{
  "d_model": 640,
  "n_head": 5,
  "d_mlp": 2560,
  "activation": "relu",
  "norm_eps": 1e-06,
  "optimizer": "soap_variant",
  "beta1": 0.95,
  "beta2": 0.95,
  "lr_head": 0.00708,
  "schedule": "wsd",
  "final_lr_fraction": 0.0,
  "batch_tokens": 131072,
  "steps": 4953
}
Each number is 128 + 32 x the weight over its row's rms, rounded and kept within 0 to 255. Layers, rows and columns count from 0. Numbers have three digits each. The size before them is the row's rms in percent of the matrix's.

# down: layer 3 MLP down (transposed), 2560x640, rms 0.0951, rows 1298-1397, columns 64-127
# up: layer 3 MLP up, 2560x640, rms 0.102, rows 1299-1398, columns 64-127
down1298 088:156092067131136208103228065111168124164103147134133198151141138143124096157109143150109136125154128131136140118151107081158202140179156115127066062146115104113137118091101152159133129147159164
up1299 080:090120161153145144178116043103159083160171124117119116093141125093149038148195155117106095137166065153107128198129153135112143109126140147106133101107083124146099098152125158209153165097120132
down1299 074:152133132086141142116095115173151156151112134140140136102069137195136188109148110120110128156171157091132075153115080115093107137126105148100142117141149130155165164139091110064155151165107119
up1300 104:143170140100139113153159120085158115094140136127146044123195148122128124074137120129133153129170089088137158117120107133125199116149134155095125153117090180115121194159138053141105145113137143
down1300 110:146107129177051131158119154222162189036100138157077178120135113156113118089126108106089121139108165120150109132171128155119166105146110149078134126115162165146084169211133051131109132113224119
up1301 095:171119146188148088119121147121130164126161075103188099124128147136185165124115079143097088078179129110154090160076120105097169156123123248109204106138133154107100152139131146088132107138131183
down1301 096:115145146068166127138138130108158100136132158150150124120163135067158167092160059153119125155166138077157095181153134133115101128125143144087148160079138153082118166178144133074142089073132097
up1302 038:140150113164105137154186082088121120121141153178107186167146099143130167134114100144132116087223136109088124114141056126167063104119142132142169121115140187164181141164143140155115122111152146
down1302 051:166088146167121146125185183131098100088138065174121165155201108115119122090112118075150179123113072153098165151136151172108105146190161163130157131141149132089127136131113116128148156128116097
up1303 081:183126113168147178096173125171164189073126135181045166123174124118122136156133100129138101128074173065130113143137097122124115148149156075120135126089130114110054089099105132126128085141119083
down1303 078:074103150133111163138140127074122134122104160146153112095065129158142120168060114120111163075167123170139117081155124148157061093119059082074117110071076110140133100161111156201133128153141157
up1304 102:145108152062100142059097103167093080135181139147157103080082122126142151133146146224080159126130101171107120160156105142133096145117141151113142123142137139086085113183141123114207176147107106
down1304 102:102114120113086132141156126136103142108152074095197136162109113149146136162117073091104108121160091160116112122124119087141120108100182118151122121133133082091111151177086151159147082132134161
up1305 099:114111134111150158196108161134104099193161162153158150120076153049159116119133162159102087100099176106149109122150117141130132163129161067109125114125176133189096138147127139126130107135176094
down1305 101:114140159097123181101144122071096125099119158118162108131155165141094096170115124135103220109195120138154150124204107161152140129134136210096106115090096143083152137161102095152124156133140154
up1306 095:113122147108138167109114128145111102112122135157142129142079120114165130191157160186103205089183138107085161093090136170081111100129082196139095118151082174115148095076159123116156082121069076
down1306 093:078173155105102085124174141105068028130160077117118099121133122162117133134154133127111137145111133115122101135062099102118074115145084152135208167103104172161118209156115096079113173118107132
up1307 092:177178061130164108146119163136072141120105188180132135118104151125111143133117104127084126107130073091154150119185166150106126140130149130118154136144051082191079131134110151066173075085144165
down1307 098:120095145148136107143120122117072114132143089133105164143126131127083110122144107129078188135123144128121148140155135182098121144107137122101104149106118161107132088183103093135083119100100081
up1308 100:152105140142142120104041165124085097201142123117122068108155194121173152158114129056071187145062118129148151143140117134118104115117135101049172137129039121121096149115109147091090109164105141
down1308 092:120115152163135130190103103170174133178101125148152136173192100062128110111207135094130099131157101077106046071137129091160139144128083144167147207140163075085073157120150092236133099148087109
up1309 098:130112172132139094105167111127037119087144155150187118077102089124045102103167105096153104159154173129135110130072133093124144123109195109169143093132155169130156067121155134182100130151169129
down1309 089:144109074135143108189110163162158141134134124150134104110127117143143138152153191165118126063156146128135122154192146085150211093118127114141147193115175086128140144140153120101145142070117159
up1310 102:159167151151154105143089157142118138097139119067154225165143103233138143033104135168146097128119145116175149116179140140133060080103144137158169121120172150114142106134099136146141169121133168
down1310 097:049114177138150082141158123116125170143099124108113160133203066104164113073100135131101118152128104149128110144159087126181132102161112128162155142051121153170120105136136146142135163119092130
up1311 095:126125141108128168100172181149102168130118092141140160115113075111046174157183133133118135086154124134095135144109128143160100100102113108145140092119135112194115131082107063142207100114144150
down1311 099:055111107165191134237105127151122184122063148143118124109104091189128117153101121116135188166064134130121152081057111178099161093100154089153198086140090188123140105173093158205126122151093158
up1312 096:124141061158172073117173116140143162111161109136107176123129190147195124091144142164158129156080147169068160116115099127091178065136137094140118109122138127134108164125132114173096079109096179
down1312 092:167172176147178140158143102193108084124083118131140133121147162133069103108133124166147163128114152136176157092125109097125145113161117138062053161120096095114174157183158182130103107124125143
up1313 094:110154130094090136109145111139118109074098138080132090097101084043115110147133115146120116097105124184107152137109159069157159153106170070118149154148081114066152093177131120153131117136150183
down1313 096:127136121111131111080178103125149124162098153129116146117139073101173119084114148079115163106129164112093086140138130121158131082110133103166158115070117176125125146091100191091074105109103146
up1314 102:194112130113160124096138110050151119164112166106054123117125142100163104146151181132145118108147158121162150152109165083164093163148212128131099112102116098131128118145141193129070125142128128
down1314 098:156121111153128162095102121090142058152129096147094150161202123093173128156114141154155102149042143101169083151132148175064129117131173105141128165097065116137183161101106134132095103125151057
up1315 092:130092097069071138150187121112166140076163156084181118144101101125161155121134088136115172041151098123127108079106133115140120099122100161119111078096128118110163134165127160127088154139111105
down1315 098:167138105111129136098137115133136115107168114087141160122138102174104158168143165143171140000072115074111118149119137202148101127115116115136130134130054110119135179167082116179079089164193112
up1316 093:142121102141130125192161162115165041127157165219100078046138130185115184161101152126142112136111145175124181168103158133140150129123095122142139140175090163116057123151102100136116114155137166
down1316 084:127094141096153105130128070168098152095127127072164169222094072104135108081138130175079118140173151100125161133152136184123116068115147116098098144148173103140129119135107144117176102109136108
up1317 103:126133114088105130168067126147134228135079118010166113107154136082147142147136072095111140122139121115070112155170130152125092108184137122090133186144078065162075122130090198122125109182091176
down1317 099:146142126149127132144183125124152162167161180125122143080107167060118131155127114096154117108145189136103117184167175135092149081162111148110083140154062145125130104122128179125101178120149174
up1318 093:153076139137179090177157148117109142144094154132157175083112098116122125142113126190163108148126108158050215105124090109137165158140124173129132127072133120092140183131207100167138077127135141
down1318 099:135107195205098091141096146189103096183132122130180102148175104118181122111073110133055152140152169175115097129167103170063155162126170201136108123164117147162164133115115201065091153116079084
up1319 101:136173106158054138144157159143121113080087153152129099097163085106120124172111146133112148106140120086121117153105080073119123053112151192144118150116164094132085165130167157164067203142155126
down1319 102:155139076100095097199147100093101122158087154107109144164126158153088153135117066077164079068096144092153164155183115134041091128141084143104117158110162115129150110149151165145088109134135124
up1320 103:114114107160139097099110098131070126145160070142093146105143127090116152084121153141166137135094120090086162063126005130125145130157155143089119041099096058154094147141122177096124132193137169
down1320 104:128176135098144080092141076112110136129181130197098177126151159100110157050128130097150157089154160118085157170154137126214105093177154175090167109158143093090123137175065130147163167064144197
up1321 102:134067102131125124146130120141154105128070135122147172124052102097144096141124133098148091143115071151122133099099087106074174171138153118102133125073076117116071124096130147158123093164146120
down1321 114:095132136156141164137186156188149146159139168164118142109174064113112126132095126092051142140123130164156089186088105128119099126118155097097134157168146117147132086160055120110146197132073143
up1322 099:178143150134186129069156060101141109132131118093143057160145131128125117082125169110095178159140092128121079177172136128085120106165158121066149101162089157159148128110199138130122130170145063
down1322 097:087079099141158144154085181087139096127086129146149099076135123118163133129045122167075137130122140105166107130186121080114089074124112077175122141080074130160101121103138101112177149182084152
up1323 112:166134166146114141116137035126134107139137127075090162139170144107170108136136122160171128160171135119131127161171139179141165123143119129117116087172202124119218135089089148173140165155157134
down1323 116:107190142127110131119140088117122163208205197091047172138144128121150048124170095136119127166071127103124147150135114182156165123075098131121141098128133131092146096102099073087154086053111108
up1324 097:144154073111129104134146156150160172150166160085181143208140122143087102095143120074099105110135168192146149096155153118151066131100137165075119146120155095115159133113125157161129086155125131
down1324 093:098142106139094123108079114140085142118156146130136114133112195117121074163091132142133106201108151140113084066095147110156116099152091125090147150104115077161113180097132110089092142138082093
up1325 102:112151084110063129098150114140122135127153112122112132146101100160107151098175107120104064135113149129082107107166071093074109167163162117140111152130096137090133137126109115135065131134130086
down1325 101:110110116111081145149111123186181127069130129130063099131134097103104122097152139141084113136067143131123146128153085144132100124066042112181083092179084117159133089153148146142107112106158134
up1326 099:126107117093104129098091181135123100132061052160152134108099161120129143106138136155127119123103120165123148136088124101142143143147102125123076118147149081124112144112119128155174136090122137
down1326 107:134052128157121139059118087125127151118092161093140123130102113108147091126193082128126132138086154132083089103173128101121095096144124142098100117115121143079161144140131127112145150077144101
up1327 111:163120109115121111136150094111207113092114091096160126161118125162160137060183081126152117069122149131156173173129164115134122124145106110209057121109100148049141145113161112112142186139168147
down1327 125:099117101043088100180113093143210147121147121207137143200141131079101137117173127158105095059140166086141133126125179116155177070142151135086120095139099193115077105050098165136088067168162081
up1328 104:148182145116133129164168144146133181120069081154141117129204092086151152228166179107102125166129153119210117152163146096194145184174138119127131152105133124076146118130106127061157149156180117
down1328 105:086158164176090173113178118151108131190113126188141154135125106096117117100160145069091141137166089157163112151223116083131134130209130144198157134147156112123165094136152104092113081137158127
up1329 102:102164123186162163088130143148130078168171121122092185056116162146127086071141166141144070083144112071157122132161156082141077056103161155123125178144112086098181109094142155191051142235147055
down1329 099:163132109115092145107071156050162148103191119095200177172149169143122152178114175133124099102128082124161106102222135074152144059119100118133149110074130176108109092141096154093083145113117126
up1330 122:066121163112167057158162065147181123128149120211139111169176114175169165139155099134127079184066129099077181140144120152103137107114114134118112135184172087153072063118110164140140191087134137
down1330 128:133173141101119125175141111105137105170112067098171112131161159157115137153080159192132092116158130144149144146125165172153178139098144098148104067136117152089137077119092107137057123165101135
up1331 091:116186124120160137135154094195059059111102190118138118137134118130195189147128151066152055121129114169160141136090222137150116119178146122141194079132107165088090121154199127171147083098081111
down1331 083:109150125103127121113176148143149192145171127118141119151150164150091119099141120108140114137149116143126167115146094115098116133132094158126125213169097103113115080141178181087187097138134166
up1332 098:138094091129089137141149139156108173151136146159067116108132158093151127117096109121098070051084094096157131075117194136125143159200163159161172082092179172077146153006101114190102120158115122
down1332 094:169141165104125126080186085138128117151145145135101133160064143157139078129165108140139088120128115131147122105169131128148155143132076135112145241115182088184148167074158103109179116149127160
up1333 098:114112158060099100061159105119218131133116153109142098115129121116139131175153112139139150080130017147172174099158127203169158106140112148095153127092176151112106116133155082126093094056171115
down1333 094:107141147171120069110127164153171134131084107124140165141141131145122125105102140173112100106228122156116126116107147152148121161103068113107149117119114121165118160126126155038144127125134140
up1334 101:163162097127190029126151139091116117136136122139112155174125150123144141166109155097110109174158084135138128113133101118145131155116123133111088127108136119121140121053063108190146173231112146
down1334 094:076094145104136156091116122190210148127130107099146086183125127111144182146170112148142172105154131110130144151172168149115151128118105125186157152137123098102121109235162116076113103141171087
up1335 100:187118136121133140089154117173174125132171144147122108157165123102131149140119106130112134134163148099129124201171121096149144184142135163092240136162128192128155129118089068135118121108127082
down1335 103:160158040131125088113137062115064141143120169122196127169117179176174152150164117106107201125150135141129089185131091133092120133080079130088094147097122098097146088123138186113160187132152121
up1336 097:196175135105139153150149177097111100093101132132146166109118102170139127129231121108172107183129170061128185115145107175094112128130131124063151119142082135114160113064133199219115116158134134
down1336 095:079124138077112193078138157154153156140061123117109162125077188130110135119114172098127170087063115133084102148111154159182110193167116129121132156083165113133159167126129138128207127131173101
up1337 100:154077125163119117148176136056147088090197116115073140142066133052133132122161087107081093114131119107104136141111121146171149131137110079147127167139129153097113115167062116039112137114102125
down1337 099:097092154101151097142099042107152159136213059125100153145187136130089113136078143140138155111170098143168104126169147140175104122179078081076108159159098154126071064166125151091116157113173104
up1338 096:192189169123141114084138115170121166120093142148118134113139140143141146148152115175137129149145086129139127132114121115102123146158143050153098123101109133177153139110117174142129081148059073
down1338 098:159083126118092187167147176098195088145100126117099121169108158134120121145143110175107090116109090175091135117156156210129118122158104146141074074128101127165072073131119150121148122158140098
up1339 105:181132107166117136093157150153139144115156149141070139105117156152079189133096115065193130139115159133098142178092088130147099121083081118146167142111160141141107104137157136173108125128114111
down1339 110:101099106108081137135122132169138142139082091137112134164121063072118127155119126100141131107191127099130186209106128127142117123194146130140148104186071162147112124164162164172101175143106127
up1340 100:159091122109140123185079144145053176164097113172091066118117131083077151111151099148094085088131108195152117119093175148147094117136133176113120129096160136113175129169179156115113115145091075
down1340 102:080149178143128129096155132136125132117098159126091128126094064120127137069161137168193114140110136142127170166123156145110106074165127137096097118113155142116101129080083182105136153084116129
up1341 092:179167097159125129117136115179078160123144093111077159120238113082175057121171096163082107164077163131160151100120131114131101126170172146070154124125080164097113078128101183141107090139100099
down1341 089:105150201170077054072122104063117129181150128139133090138144147086117122093106102158093171095203130175126176121123118116142112089118116180134174133110108104126198132184125118155163122098136181
up1342 108:149138099135141106142181182164108112040110125149117109111162177136143156128128156165108112127108112209128136095112127126183118126153168117106102172188074098139104137191139124118156178159114208
down1342 101:152168166121128062103145178092093155119164120057169098137139127191116149077084146133074159094154141160121127147133099174090129150151087126116141084064079098122125118106112125148175150090079167
up1343 100:187133176137108104102140120165058109119169095067090146144167090110170132066170117118138163065130075209122111099074174134045127127109131180156155193179159137165237142081182113115144121144119126
down1343 097:124070085125151138105112115148144160123140138115070191183125136179129085174112129166154089088127153109140138157137120175161108102125102066098129127131139149167192125145128143069129118098177161
up1344 093:063084111047159104142095122185138062081146151139116128074115136069138122165124140130118085165172128126133167176099128160127179094137159112086119108118115136064219148168079100094134091098138215
down1344 106:124121159138130093107131099078127133204081123111154213126146139099155107161141084113145174154096110120080113128131178092176159110085176053133176106135118142219104094129114128095122169152103185
up1345 089:154097123139144094142157124093095120095133168099102054117091073103120152152130115157139159000140143109124101197139160095142160180139181197124103118115096140092161078082150138137147138126147145
down1345 085:097120135135089129096089132081145140151136136184147142135147137130143140142158149180158046118145145101085089124141123087118145093131105123089146176138153143105119166150147161121164142135133127
up1346 096:141100048151126041115153110084093084137115139102086124090137111160142153186138112125128122123183123096101105131113107164161138119114160115119128137087094154146074099147198088102134125157095044
down1346 095:134101188105180131203095224118148198203102116106173154182101131129149152163089126091144094110134069185159174108133152086144105128158082126096114132170117081140140109110101154148132108106169117
up1347 087:158176115144149086147143140085141149120085158110158081129063132145127101126104111146083115172126087197116156075200177070123117166125104123156136118120184180166168181115170126112114097110156105
down1347 092:112120147156089125157173078126195138100107190055144089225142156146079110109146091089152143107108087108122116150139137127142127108159120111119142137096065080117169102112142109112093122151119169
up1348 097:102193131081110101180139085130126124129104102080197104115141126119156127112155150118132136171179113139096149158083129204126136085134158166135089141143131104132115109088198121127118130157191105
down1348 087:092103188123135166074145100140152097138170113108191154166162131109092117148163137206123159128157131111077088165216136124146092071162073090096110158124048093168130154145108108090121133065159129
up1349 100:104115142092150114118138102133163082083130124085129155103131112104114130100077124101093123151135124108100205109121121130154112077141050214087068157070097114100160134102109125081122125127123122
down1349 089:119145073105140205107146118107096113156114143136168190133124126062108138048138092096130112116136113118160130156131114168101147095092144076158181119124107149129142124158118185109134110138128108
up1350 103:115155148064173202163125135155092165129110118158112126107110107063126148125120064215092053117123144141138161123105123094085080145126136151075093113108131094082093142100159192133172113020144079
down1350 104:152124050173209201159074128142167122175160218150099130186155139118152161170079118150167148114146107145138110089168142150098153104114126094123091071152121140167105153111066171113130139138129099
up1351 108:087081136123060146079092137129136116111161141105088117149157076112138140115112110062079081150119131109144148097123078087172141109148098098097132181117026106127148155113117160170134080153143169
down1351 100:098144127117118110131150134126142115133142138091094107162111121129180098123191148124156128142146127130123154162182169145081097164125171144095130071142131146114114087180153179113165163088165087
up1352 100:130127077155080103120160153142124105087208152157164163170091071101099053163197129143086075157136091157121096108149221056128104208130145163178150110169219105030083116139097172108138126133085135
down1352 103:152095140147128103104125127060131149101118129134121080162127082115170126118098117156174135091112142188136155180157181119103150133123129144097100130139202108099115154091093147054138155115156169
up1353 096:093143096174137170150183122140154169111122160168153176135163171104138165148131088122095156034152146132126129187119177117103110076148106125115142177203124171106111126139186185158110150095179078
down1353 091:129167167134097115199125201149032129220152164165129161124117126086129153123105126118175167110117177161182129174076154134179120126082107152143156135095116103163148097102112172151178144120159076
up1354 086:092131102144082140146124134110131144131101111167100108179167174104153166124183089121114109140113172119162137141172088134172125149087148120108125185119175129141102117185136067147168095198134148
down1354 091:150093137143189116140170130141208121130125129179101132124151095084092159171147167142151158093134115114137124173158107123138161138167110131147085093117133119089134140113113126123174164088105129
up1355 096:171109132077125122138152161155141081135120103107151136114124168133114134146145203076145157152089122072125150088142162133178093107096216142123096122097121128172119067142081103109143127136173174
down1355 093:047091142138123137082112140130133187172135160075147104136146235151046107099138118102152112116115110140108090131169140134151085074140124154161145182123132114087118088122078172114113180187047152
up1356 095:107158156193139147156066121129136146083092096147132137126120158167135197165145149116118057154159128137118127121080167109136104154190104178133178149108139114112161102133170111170138131155152134
down1356 096:088098097156118105132126183080131136093107132119163113124101104177076134098133178178083141132121105127072103155154141140112159142113129149092122130093091132103101127153151044151158163135152112
up1357 086:149145088116085106100100070096104106101119137147117165194146166176122189139111102141138125148118144154129144157139170106124166162106128143102111140134117178143162130168134172121151216134139103
down1357 086:115134131131161192131118137077078119166127097123147118102132119119120124102147130075066163087190085102143099079153151130129082164094167119074090151141173106141101117093125122139163077085116146
up1358 099:127149082133114110108135113164103096113122162144134202176129114093077128143148120145102126137116082184146124134125120150191084131080124188143108112115124098099160174175123125137133175140128150
down1358 098:155083099107105108135145154117057133148159139177174218171117095140113083148166155167165180153107119100149094195102125165117116071154177120085052145127122126101104171222117097158107071090124098
up1359 104:117127071148157149196109113110119089110187142155150205060182105132120085091132072125129092182083106094071067113148099114131115137150137099143117144079117118082129153083138162145122112162066104
down1359 105:103071136120147136121104117138137092149158129094101142092169095151060123112100141144123140110100111129052106143128084169095121135150134142160102139067044151149103139166148118173155161133104162
up1360 103:130128161066180166153139118149090095078100101156094080084124114179156115165142143109131145108092086106116156152158167133133150162143160080083137124147155113023114154171185144110158174147133148
down1360 101:130170119158118192122140137138072093102114108124101087104131120103066102164142113136119146077130125126120087142082131146085092172110130074118103153052090096092153179196101091111152087149114119
up1361 102:112094103122169154123100134066123121158109121110157091145129099063153099117166109130100113155122124140136126159120185101023096055080105122087141108148108147123145122170150102104164109199091103
down1361 100:137055139138148132125096131120119185148102137091153117107149127169106108173131095084124146077176113142113130122117096181099151108125084084096095051111203150132155161089137106146156118131153175
up1362 109:172175101184123144087179072137158100131102088104130146072234135140118157128159045081113119089132096087117127196131151122079148086095115166167093148144100104147173064087120190118146110122184109
down1362 109:144116093103169153095145056177144113127150118106121093133160089123085086128114080174123118119158140166140128159068158117164072126131118178123108116144142141144133122148167125134038147156094155
up1363 106:111173155130105135136139101115132043093125057148135130168142121145133117179161120145027111069101112119123109093092078086130106123099148099118082124083091071110086096128108142156120102110108124
down1363 108:084125130198131074156091202150124114153182082078146134174143067215108093126108100141136063086108159161138127118092040119128129158156098115170159090099147128157121142162087118127113104101115111
up1364 102:116107126134106091038166170064126143132192159172136071146139111100113137071088122110122089198149109115180137134149140090056159115108139101078116144161165166133153158125158111161136138169093123
down1364 100:159131118163126115097144160207141100098150138131136131092084102149157144158119075138124128119154157125158144153135138105140108163122095135108124118185096129128102124125108149084147111097119181
up1365 101:117123159134127160141109108110102163122235118138106108141118109123117123143145080156188099144100112131147113149177165059136094126117113123131121156176126151119147145126123126109148111166103090
down1365 101:157183150122162117116094169116137128081122112177146149144129127159153147112098165144085125133117164085130130180104113118190100068125113146131136126103153142123166128111115177103216082106137140
up1366 097:116161112126118156146083136117174145115228090115146116103135136173113127160089082158109106080174195198115146076145066106165150210184121082180149142095137158138075120170222156145156119195135142
down1366 102:068078136102126166157085076148119137129144164115122136103119087128120117120203145082152112103097076137145151144159199188113107133151115116150118119109141147110107131151089112179060098092104162
up1367 099:123140084109129161143141087180174185105073147129098174111155102105160108076144153093135119146119173087105129086134102148132179114112074138126025141161166150153152143100140137073139071133124136
down1367 104:154110117131081093126122080170177132137129130105101121139141119158116100031145097082092155125119096130115146097131136202182076119150160169139115129071121115117155092139085162137094145162150081
up1368 111:089157151130068132109122084086093119160124156143171172102165147160119129070142090089117121124088106151087108128114171113100110096129117137142135097109108121085105131164131101122105106203165120
down1368 111:102093134081133181130134107104156108086112143138155165110123122153112141080090121107137121129161075170101128155167221090152116162159111085135158133155141091082096106182167101089115074133154176
up1369 095:121134124132132120138096162083139171159189107139129097139116095123115113171107086121160090128175096140114095094073078095134122131163144072147160170131100092156094129143113127174026134142086135
down1369 095:088151118093141133100140084123089121090152176103154072113107141125124130109074098124136154118144131177112134139110156146127116228161083084132045181161092080154156131071106112166171125169166095
up1370 102:132057103111118150110112066178088119140148121125116132154107156101156092087172177111162149136107192171137080116174102114127224133121106132165126125139136135117118156120165119119102100154111117
down1370 103:123139099147088023137147077093083063037082125153106191188144145076101116103110103118127114211098080139151136105089092188130157073105117110170176099161149107109140105141146120124100117048092170
up1371 105:153122144112077182097141073098149155128173146118095091088066101143130082086135166088044119118114148097165137110197153112112153138122143123140104154169103132136111126065115113137156163146134135
down1371 103:125112155104125135180147124129150161117143144187101110131106151094149167152187137149179142110089159074100090106135117133140067138072112109119114131158114139137102155106166174144183060185106158
up1372 105:141085119170101110077104110200154126121173169167119103125164124164221117101175104151138154108088143116114164128118078154155181160055122137146160150148155165183105134126140092177144067127165136
down1372 104:067131137101174086134104114131140139116160126107086170157123056142118165103192136154067135082168117154157067113102108153138168168128096173099134098096134199107103134156109138216154112074111149
up1373 098:145083093118149164117130102107143194127151091149104139063140132154152081098153132183165127138152181144106113106150081123090090150123139141100117115161126188115068120162093151168141140128184161
down1373 100:072119150164135125171145111153123139138136124101130101196102087156132086105161088171137165155144135181128148103138098128125102157122162155128109067141148131174159159102117094129124149113081113
up1374 106:117100140146123141101169060171137109083054132101136105127138153141092135088130116160109117171113115132092134145144129119163141046064155102114158121121129102127109105122112177129147123084157134
down1374 109:177080128124123138133147152104093099128147109122113139120130114156178134111118122144158112097122129124137126151148134181194105124136167122099113127123160099109140185096190166104133119146090132
up1375 098:130117136101096152100092096060099098102134119098081105135121123184121158146169149127079129194100184161150106127137131097130173160136163155149116086103148115139107137127137114161096141121143102
down1375 097:110133156123115119089066094127095181094135143111181143118150133222119118104133129081097064131166091075188095146114104154149130090124144113128145156153111124158110140140122109146132172188071133
up1376 103:120101156113176099172098136103151118173145102144071122165098052172116039113142086121129092147094108156134109090134128180147122107100126114121115098105101149124104104083125171056105185122147146
down1376 103:159153135053149088190118147142132155151087098191114126195174080090096123151123101132080128113130161145139191153162156147104118127174133151103119146166132143099107144134145114124092123117085112
up1377 100:141147134118170100065080162146157085116122203130136192133100097125159156104165137159142036126123148119164101107128102097131083181098180143117171125152123191148105140188089140199112139128162085
down1377 078:123146109197115143122152111103058128127122172121137086116106165138120083042177158154129093135140155065139153143149105165103135121117143119134138127149144129147130079141158172142144136147129116
up1378 106:143141106123152156144135158127100102150088163107132050148113153135095136103116163124131049079127180160110152165156147109129182145123143069124136096115151113120142152137137164115123154118149111
down1378 107:170113166109132080061161120113133127095153160180120159084071097101138170139103139114116165117121118133146115139115120166129106130118148125085132127071039131107101115069042097191203090201105128
up1379 145:091148162123117138146116123106137064160112191151098107112122157134126183129128106121126124123128146131111135130167169112123095152129125136106157142132079113111235125150102103135140169133159159
down1379 177:045149151136104136143154134062098114107128176162186170142125121127151125120119135151134100158135172102102109085151221096094127068165134143130194083118143105172144149124082127207077124178105137
up1380 097:131158136111112143119102162106191089142151163098155114121147105167124191210096101123160114098132146112122095124137082132146049123155123131094174114122117154152129127117142160134137164160120113
down1380 097:116113141136142150077134177096105107126054135115166098092101127108125178125157164080129082077133139140128176147116134139121162145133116175158118101124104124100113101177157147097151131072153125
up1381 098:058122090113132064178098163085138100128138159066110119106146073107063120121138132134138113129158096156102179187104119139170146110149129111128146179129159117126076181167079146037098096151153145
down1381 097:120136118115077083121172201103112098044143188113093148118146144128100071095125095097107125060117100173085151205126098117129145113154166122114168140080098126154088083128101119140121161079160113
up1382 093:122116127098129185142162161088153125123076101093145162133157114182145187120157088135151134097144100095129145116166044124141186128172181145081125096097111138151139144183136115136141137142112155
down1382 097:075092099133155152097101126104160131116116132105150144069081078091174057141160132135137077128129129146142127131087123150125149106170120047102130100145141157104174064153076099138121085104128135
up1383 101:134110139120100071086123118150106166097138106081183108041149140093125157137133137154086138161144117177099128133112135110095109175168166123159122119157131138084074110181172211073155175122094156
down1383 098:161111059147120165124156164140143118069079106139155140197147144116098107129134105142154174156091186170132170099157151187081132121114130113080119157129115144180089115127134137096160134141103127
up1384 081:143182133085129117195104145104049192161105148130098097133080085104093145125184144166086198140119149139115162115126201114191110138124107095086111105075102145159111116169187110120137165128139137
down1384 079:178093150106135191173163143148148110128119083138112192109130145145080136150177132136146124134085082126148122175132122182104122144114094076129173143095184111116159166127072114128134107149126168
up1385 087:111116112127142120124152150123073125132160173143202108110097132131162125091101150103069181097108145050181161105088058113159182135109112085152107083174128168145109162083077124112134164162124081
down1385 086:179135082106129140153113147138097186148168132165107131104099184069141147121062118018145137198137128120169129102148173103106093079125097192082168158207147056068121127137101148125135164141108118
up1386 097:172074132143157108156073106185126147208129134159169168184074126092110136169166124106091078093148133122094116105097151110124130129082192136183041145141135218130132149181088104117129125089173114
down1386 090:100117192130065130147174152143129146148130145131156087080118179137142195134126109155122174140127163103103114158115098126108103138109105147082127128168064086131107124097138061100124126130092139
up1387 028:129127122120147138130077181051173136098063165177186123127119160124127140108088137134134114123135109155141132140159109114060152157171126168098180086108124124098131119135161129130078104098149117
down1387 035:107115207165118128077118147181078109132130110145140103035147147117112100097161175195127154146167097099123152110120093161150129177131130107123131065058141099132059126215109093134130196070131049
up1388 097:102124169138112151117127131129093129141134162168139108155135154137194145098045131120150170077126114110177094119148137133128121140088160169132165123142081151163212139144146095067166105181130114
down1388 097:108130182147147127146121130132133191161131179095174102172124140138168132118174205105082119148125143080136116099113096143153184105118116114096081119159136144119114069135186113112111114107169130
up1389 109:138066125145145122105120141093102098100104119122120077131157102158157140153127138154121112170115152109119143089216100153126141125097102123133150118202145169121055111186113061073126106153065131
down1389 103:108112098138154154146148128090121164147054116096159091157127072122166079098026091117124114120140171113114095157156117068136098111106186166111111125108098091157159116138094148102131125111126142
up1390 104:149120193151099135155113166166098144102179162154155143095077124152107124129165102161100128123139072172082149120163116125100150088123096105177127144124096154164135165150155065159158126112151089
down1390 101:167132171098075078208167127181212118149156106152140157171175143097122175102092073107135160137134151130132137180140054136205159140128184149157113200117119090180120113111095146143120073134168115
up1391 093:157104119144118140215095145116135092090105113182140116104147136136132077143172162105154095092124156191117100186134158138165058078149123185074177181173138116117180162143141099118146143157074115
down1391 096:129079141161139071097150091211125149134174172124167133108126160151157107126129141179131163172128134205089128140113084141082143100115079104147125136103187089121105111091110135126163164019186112
up1392 095:065132155041115123079119131098110135086088131127086151115140204116157106123190134179165052128123156116091049093081134130168125035137098184120091106071130128131136093131124143090070115120164145
down1392 102:120099131174107126016149163153149126107163188143104164129076203167182106108109158145156153105137128120123137170156096146205140118122127122057110123076134111145089178067069098104123140120116129
up1393 102:134109141157123155103087157137142090144153085086110155127099188105118119110133092182088147124106167145186134121087150084152146112116102171070132082122124139099095072158142136101137110173114095
down1393 100:080057194155131143132136197103158106096118146114170151142090137125137164060097134136123113080129115157104115157144141122165141091130103081089071131078107153152163167132125101091143116116096093
up1394 108:080147108120158139104107129134099161140140123154099100202142093121105129078209081132138092162147108126088126135100105100122175107119149149127109143154103104191130130189119120114166146155093130
down1394 106:168095133131141084086167108088163150098190131134107126098128166121132128157137051061122173114146115142097177152099167098189109121143194135065124169096119116094143130143157081145138160164100207
up1395 108:126112141230151150107144073090151164146129149138148069122086115076097083123081090096088132108115061142112139149079074109141175141120146119116138112105102048098142124089092083128127072109169172
down1395 101:110117112164158135096119115161106146201144145089149167080059103107089087085121122104124160162144125189098121143146078111148124109121131141106116104097137120158175179147118085115139100107241086
up1396 097:142108129128117135186171144139152088091134090116132149114142133115188158218090094076168146144171144163146143140121107147134103112059144183109140117113152150105093125116115099110118117133091110
down1396 093:133101150180133086099154127092138154085163149102175088138160150083063172121078145153113144155158119139122095135138150126091082104196077144105121164117137087195123102146161139116141110088091177
up1397 108:128066077185156129195141118142109147187061151136093085191152103168131142127141154139176109117155125080112077177136097104141154099084076149111132173105119106144126123139121147171100141172144168
down1397 101:142151107143157148147171095087105209156120179134144112160210067153049084189106101162139113060138105118123110114155181177134148094165168132132101149164164145112165136129109167146099139106124123
up1398 107:152136112130136156127151142186100124089129160060117160121112117159045131096096089130171124164111174127085119086136191091115149122128101163161136182113139104111126128106183119065188153142119135